config.yaml
num_hidden_layers: 16
hidden_size: 128
num_key_value_heads: 1
norm_place: "pre"
positions: "rope"
attn_scale: 0.125
init: "uniform"
init_std_up: 0.0322
init_std_down: 0.0
warmup_steps: 442
batch_tokens: 16384
max_steps: 7459
Each number is 128 + 32 x the weight over its row's rms, rounded and kept within 0 to 255. Layers, rows and columns count from 0. Numbers have three digits each. The size before them is the row's rms in percent of the matrix's.

# layer 9 attention value, 64x128, rms 0.0534, rows 26-42, columns 0-127
106:139141147089131134109183150134145102075156114149125069113069169077168217144113116154093145181079137091135090124139191160151142113122098089101154094127149123127082141170151149145065166150040112114129119117116138083113109158091136160199151113137142129142136117148107154124157094164155162011152125148132091091123116135129082148130065120157101136133137186165144139080138090095126147135159
106:155130116126120136129125172148150159021109110130153054073068155104141170148137096154112159054127114157121099160158115122104081132122154132162134126123146139135147141129133127111095131039090156109173144106119056098144132140094102090227124103177119156089203108109094099143119121121148116109130130126155130111118112110148046114137130137132141129147049142098130141150130169216107125137175
105:173104084169116118129142145123152116157120129062089176082117151109144093233084172106130072165127134113128142186114175181084111124097153058125131075163165169133081126160098128145130180123133051139069143135118134109114118203152149162099108119077135150147128126120116149147145078079090108120141097168185090137154108128078091094170140156130146090146134174162106138127151184139117119128131
105:111163152128139077134118125172099082124126180148170092135105152067103170112109061157171123159172137100128089154154210124129127128151141157111141164157130114081126154156129077163116203040158118160135125103122080160076159106047104151149120127128182151151154123112060111100148084135141144118111119131143095156141091162189098081131127108123124093149136149157094106136116120202095111171182
103:107172117090136154121161121189126106128193140125103076126136122142129124177117118130140081186125125082187112129124157124128126130139078062095149063090098148076170146128144128158078121136114080120151152124129155133077142052061126145136151116186144089089103127155095115130082108100087122137123126083104127130130111085133104076129180120141103091127064154172086145159137134216131128229113
102:127048128097134153115155118093185105112092060067182101193135106113109136131115159152085184139145130121107105155138134139134117147075181129153118118129123088100125124142100147122099070158044112115144103177141117152153137095105074157177150022141139120134122112109143145146102168147175108088171166103097126118119117117112048144140110113091118175148172082181151122139121151114152100205128
100:157152090168082046139101102113085128125119118077170149154104098130099112089076064109204111151187211110139130103147174137119115148169198148101120120104172147131058098177152128090148120088127101126117146153117142207176086204138120148116106112116163119157084164088140140109106115110104175125170055159123176103153117177129105108125119173111130145155136127119126121126128154152165120110151
088:162091130200135143143151123121175158125116166121118171133148184097083157130155162134035185143103077151097157180164094147099096118086057167086153075149130166199118151107067119163149121118160173148124149134080123136092157097191152130088141128139093161136161124114109167169153108143174146109122137125130134141127141084090183132112101102151130154139183147139132111159169125046117098175107
105:099068118158096139143141079152122154098148103079148149169126126142114125102120116129145195074163137106138109146123090174181128127128138125154169116128181117075143131142094109123097131088156064105108158156111121142044142126170136102170169053182150167215194126133113138118129134158085134144135146057046097175131131142088116063138158117090100106113143140133158116124150159168174117179118
099:175143124121073141140176119143124130184127180132143087069149123092150190165109127103136106189178132138148075046129121091148123115116104108154136064169109121071119091129135179153131102118116123063044133147137191094118127186072140138121129097147111102159191145139123141082119107075093157160110121136105138137124170148095100091128134138140083176097179176140137125148137159141186115181085
103:077131058157147125107130097083191160149090096127160129173131132114109175127123169149156118135136051154110156125129114126121119140141133171097136134119106131201103114127138125104121163159098169079135113151138162129183156018138133171097108158106115110066084108119079096147172133104122095133173100250119125166077162082125120094134087098116150139178127149167136123095139129108114154177142
117:144135085150113071092128132133135160140173134132080155176080079177148134104105112090155139152193187097158080101123149145087134149165152096107095135090080124159080089162156156072152084144052091165147174132099134172163087156143123100115151100115163083104097089120140173081131168182112151125112125168114148089174133175125129089182145097091136105138108114128119156081118169200164131122084
089:124182155138160113123164140131089120068142156150174086130102119168170169155091118095154098089075125132156097094152105159083148141147186149104112070110091111154178140157135183113099177132052135142137112102117144168212119096108079135150148160122131093101108110119121107117100184189106146167140105156091089119132159132140051127116142130112145060171081120076085159157118124196093142091121
110:129164082160154127122114125147115131066165135124137088144165108147157041079151162110113102119148151125150160140093093053142135150129173138208149029119119132097156147063147100131142174116025146154086149135160098127136118118106076170154163131164125107097093114155186063179121137089178129131106100114161086143118118088116127098135154148118111169130092106140136131135142092156162140188124
100:126169129130146142115126131147082100116121167187121185091128128188094068119131149142133064090138129144110147092169125173163148126100137196138124139061115147174192160150095192145159105092156148150130095170124139127107214123178142105153106147153153112114063192091089116142200131158103123127110128115171109173102147102174146107165150130124130125100087056077136133173109118152148132066149
096:068067176131137082105121101122134085138044118100135077131110138164140138057167131136133069142110157118104109108175160166116116142148123195192094120148142095091152097172133085161112158108148163127155142158135131137153130118193104128107063126031166146143090155102134151113172080142139093111089104176101103161196153162119155155153098137159139169104151132102142122130070079096130100135146
098:117157109198082122108127110149132138128179136103131137156169100153112143113105120117145214065175144158119110084071061122118126139083150142121145100123113135172127114119118180142094094151110148044093195124138128138051092120174096149117123114136125128157137114156150060145083111125150151143170099136125077091172122162137127071126163128098118082145177090105134137130148093211186123198118
# layer 9 attention output (transposed), 128x128, rms 0.063, rows 26-42,90-106, columns 0-127
106:142152150162112119121134153109147137141180108129106197091107157137133144113128070158109124104171145150146119137132178100098119065123177093209139133117098095121145162050158098168101076126171073108158141229146116127168117163147106152112146174089151099128147041186165135119113077110111102170079141091093151133097144141075129126161111142061160100130118099149102097103168146118130148089143
098:122126083098126114162110103192145165174123105107108199117084128146147081122086107155145181126096103098122068062076104121091220194171142131175150112122131137124148124129091160144164137127119214155165118172136162177135138119122193198143093142097058098124099128160151117092116113137152108129070079137107144141147159059152122115124113126065142136095137120132090132134118099110140117091097
098:153132144163100096107127123117109108114083142133121136160160122177120197102105117082111144141134138143101110144082107149136185101071105118077103050115173183133119119151183101205110142169186117100116147122122121118104147119105112145134134205093147169163179104134087171124171163103108140107082132107136186156092062190073101142110140152135123158062149097113170083129136128056157108169095
093:152164122067114107116129192178179200144093096098077146101050159139126135120151113165153151118115084131108186163088139064086130097114130128213106070137111136081125102107157111147122119159146122096116159143148190143142166103146122150127124147087134103063098163091137125112181108084151108138118115150093149164134121090148144153129061095120092217094208110103129110118111157111110135126128
098:158102172120163170116104202190182178153088111119076166129103080163088128117090077139071115126097154159093143131130171108166133191111123102162141081144140073069126084127134108137121150134133101142113141131109159184102119150082094145067106208085104111147111104106122128129208109133115058114106101100126128139134127157149130167093082111118149161081125105113133115110044175125112142164140
088:137099130144130106117102158160102210119187141137128193123161109169118153064105158160101113053115077117155077086131104155102115152158096097116096189122146173169148118181157141127126132129103164140162137106043071135093142146172150151129155195141099100136094134174124133125068110114091153168078080157159184096142149133131121136160117130086127160099098183125049136100165108141138100125113
110:137108144118062121143125071062148121135107129197132123152179137118155206198148123152105123131118158129120156113100117101178069012102104104090181150123131199116144155099192135130102120134124145049103088142151105116148115081136109128121121086088153103141153116126104109177110177092091188116163122111075149145152106149127149136091163152165103186099116126139154077145158114157130135122143
104:099157114142140114149139139160070076120125095086184149155106086108109126061152168116152105175166133142070121173132143185100117117160112148149095112127145129113110151200114085146123175175165084150200127050085109119131139143142163145117130174179100153081140148110170157093128135119121126148132103128112099144114099155154072153171063127109111096154164144134120185068171129090103159132032
108:120101161187159091134080146239116130129143109080155141115109150120120126134124218171066130135173086100085110112116087152070179142131150097099043134135140153151098101158101115166128164140111143159152112122099127113106124168126147156090110132135111158048126116142146133092113138163184107078109098135171183144130184111150154136135091135083155112087156141139077109098142143076147101123060
111:085141124122116094162086151150139095117122091114147121145100114131134149042087092104074089113128104112117120176179202153088147134110156160176103095122138051165141140099146076155076098129131132150126103193166126166148158140131087152139147165160125162125135060142163079173124123168116131178137152118144126095086174107131100161158133144137112042119061091076174094104176144105103177139145
100:140178100112092145088107137134146136116115142120136145132129105146167104076099113110162172119131216129157118102120132108091134181150154137122187179114154114167116119152105097090164136196195110173149186106127115118096103126124126135184132136128118168188131141089105117098179149082082156157112114085150121114096004125132156141105216100076106122160179107150072171095126117128131110103127
117:156097171120065167070158135076171127151133106148116135097192136130125165143112089165131184087101148110188182088126113100158074065124176077110133140133086169113147140122094087126103122089125133105105145105081120139106078124114072141106126151077171138155148105115115124154183130110054114104127106070096132137149147150113180136132174165122150206099121154167138078133098114138131136176206
100:123111102097106170154139125036168172170109144118144149123197112112158120157132098143149167104107107113152181078101161075161095044148142101140160162139096139080136089081118140093183102095132166090069157108104122138122085163083086140146093157098120115110142128125121111131147154083101131124139113099124141172167077127144179153075147154099113173079149139170156122120082119162149108158226
104:119057126133160140103123091108222166164082125177135135115154147171125119131064104153110152081077119091133101106117095124136155136130110187061137109150139175119145100188116139098194121132154164143093131090109168138117178108086166117083081128096088147153107155073054106136151107141137126151127102191182170113102111135166153101078154091131133135164112178085127125148075132181144102137164
107:143122051103148127117113091118141149137130119103139041122065149080148123156196166110174103136104121126089179146161116093137127136137085142128096148129137107129108125138066175082167118151074158161154168047118136105112184113129148081118050086126146132159165156157144146075101144157183085129167133167146131124164148094162155118124118134148121197110170189129152158150072132158123080130076
105:153173107090120122084167145088148202063141118141113118154112189111120114146134098114161174178151104108130199153134093093174116073096120103099148164144100157167081155107144138150161092075132098089065134130097147071111168066175111085180132127163136110091075151089157181092135106104157111140168145142104178151175166130159141129118129064160121169180123180128147143108128112140134080110124
088:096121139134123112154143104099118091166110141142162162150192071145188185098199163118084116122100086120114134108125117114127123090145165120094098135153103123125123080149073151129112148114145167147091061053074126132112123146160115129117093152080137162096176060117150152129138184135083151098155114064154111171137138090095142171136160117092120146088138203089198150144120127131162115198188
099:111156162143114121124114109138118085163096175105146074112173160128199163091165146133094108160082133130173089135144115147134101163105147133110161158147127120133106104077229117119107115112092112150111110054163114135126099141146179078145120156195156091139158088120115107135107092145126201147160131147144086118125016148152104122100164093133113080198097148120177109176118090168112166124103
101:098104154093158139104110148143111086135119163111152109166191126044130149114186153141083087185131120117135095126153160161144076154077114134088145155149142157125096132103143105100169110071106118120139098043139201136134094137124083107146154115159141125133144131135122147195124128121116120101238134178112117148069069141126160165167156127149154084111147190134132079132115126089130064166085
099:094154127143123123143150059093103142090169097166148107132149080129146109154140105119113091076135207121121146101117133084134115046165114122093172156097082128165173087167170113150108161117052095085095074149194117126115157105112132110151134064130119112102065156166125109185155084142130133180135138170130197171212085124158165086147111123145114146114147096124116156159172129126133143129159
101:076121126114150146163143089175095086129151122087133075168186108123130163112139237107166077197132127129147072141146131179084162165116122176063077132143141135121077114177167155095120209112120132112165120068095141115151091125143168057153142109163115169146142119096121154125091154115116103122169116110152129099130114083155144102138163147164141148112096145102175167142131102104157124099064
097:117141094128138155133178096036101108162163176114147111083133104145124165101110149087196147106101121068160122085111088132098152113130139158102092109161098093193126139166127171135134152125104144138051162145100096121163127158171224117119133135134071136126084112155140129115127059120131077141185094124156081122156188111113126097133097164186115160193104145087161144135113096118169101092141
105:098134107136070161126124136136135092205084144108159102165081157090133137125170123153137126181105072180144119122117161112125092194070165137128209128118127076144108108074175089161121114112159097108128121110174143135136134151157081084134150152127173122137183153104102094130189150087116113147135152081107050148086100131095126121083217130132112099157174121153196075124150137102115123158148
109:128147067100120180153158141127100131161156107105114118158128064145126107115142163079108069185182105155131062194088106143079148213167154155133127130081139083147075104107143104089099162151161135120207152093124169137156160156159135092131189110110151163098117150107109158104081121168163153150081108146149079091154105056112118109181166115141162167112147147132091181126124135107129127140131
100:114058191120107125131104096114177107111074111152106123130136156088093148142114088190130146113106151100121212087138190091197098028087079096138158162164114148102181150172128113141149082112074117146095094169132128118087112088101090146138102138140159114145142114160108146191175171103104110127145142142121177141099161158161145140110111127089094116079112094141177059131130104144158138135148
101:119119072112119146167144153089096094182075191127113120169047117092070135152168136151180121201139100153132135161104127093102126173019123139087161139123110120164130171109139153108146118089152112147103185108112123158168133136090113124137114127127154138159119165071128148096119162058151093104130128109132085121121148089132133083144228079176136167134145173141143132151107083107115131120086
098:141178055100115129106180181038115140108120135093105142120128119161155104103148107123123203134145096090165195112078070103122144105123114109132163108134095120203117170156093165115125175129144128146082188165095121120057115120137206118118127174158136130104105099079177163092134117100152114117116110157158098094123120070116169069102162145141130143155172142149109177110113118142179131071125
101:125067160102093121124121084143132095156099101104147094187145151087121155173120088124108119136116114137096089160116228062124129119111153102132114090133122121111176062132135096161078077089118119104132102152130153162124118148144067126119107121141155111148122149158116136176120176178151168159150119134073197135096195182168132137130171120102088123094081089135225096137188103113136170124157
120:125153081091139159111136183131086137181153113123099158121116070155135086088126153071112109152127114141140062180088078141075164255186171141136133133088156087126118133084147121085117149169163130142173167102117125148147155155150170117137194112117107148123107174105127130089123107150145181140095127114158066090141106049097096117141140110155150163155113152129072180129100133118109107117117
100:128185110095144163119142159123106103136175128106104135120155093153166138096147161078096100154138114133130030165120086163070155255183190179112146149099147076148074105089168104112134122159143155135149133116131130135150118188118179124124175104132098145136138123140135116092094070198118163115130162116125060125154084102117094147129126132181127104165093143111124169121094132127121149123110
106:158162162155110119118185230163080122114155167063158114063134115117150126124140144128127113125154073135093119115132136185126107152083175106140101141105106059172135158081127115186068100093129103065122106087108159120123097151127106209141108161161132063101167082174180079091093167087113096146169134125083142095141147152139110151168142128146141128088159105128152153112175132110115104138100
088:195142091134126163180135137078189101149144128138090144143126093118131126111101068127159097113139140094132119148175109131157138172109164113168176197146116132134143163099071134120167119096104167131093067155167109095157080119074140184121135135144071186160124090124134113119082084187099205169094160082101154103166133100156102126151152073132079094093059094145105115148138147115076111112140
094:138118073155130148135093145204085140125111056125148112162132146131125122107119145139150092116131110218155081115112170151099169203188174089132139132129146083105088124181143121141092098114117118101186113106125175171139110138156114168162115112157086165095099110109095086156095152128084170187063110138083120137109119114191098130192109127153124160096099097138109136147146183073070173140125
091:117133106094078163141174143148068165134117184080109128121020117129082140178111136131134071144141064102110174133080117155089146229125176144146145108091155077165188167109152111117165121171141133147103187138122139170111150126139135125131150117166147090085152129128147145077100149047108104134100119116127125096141140099098150136170191101148129161100120119155147167104115126103088079114167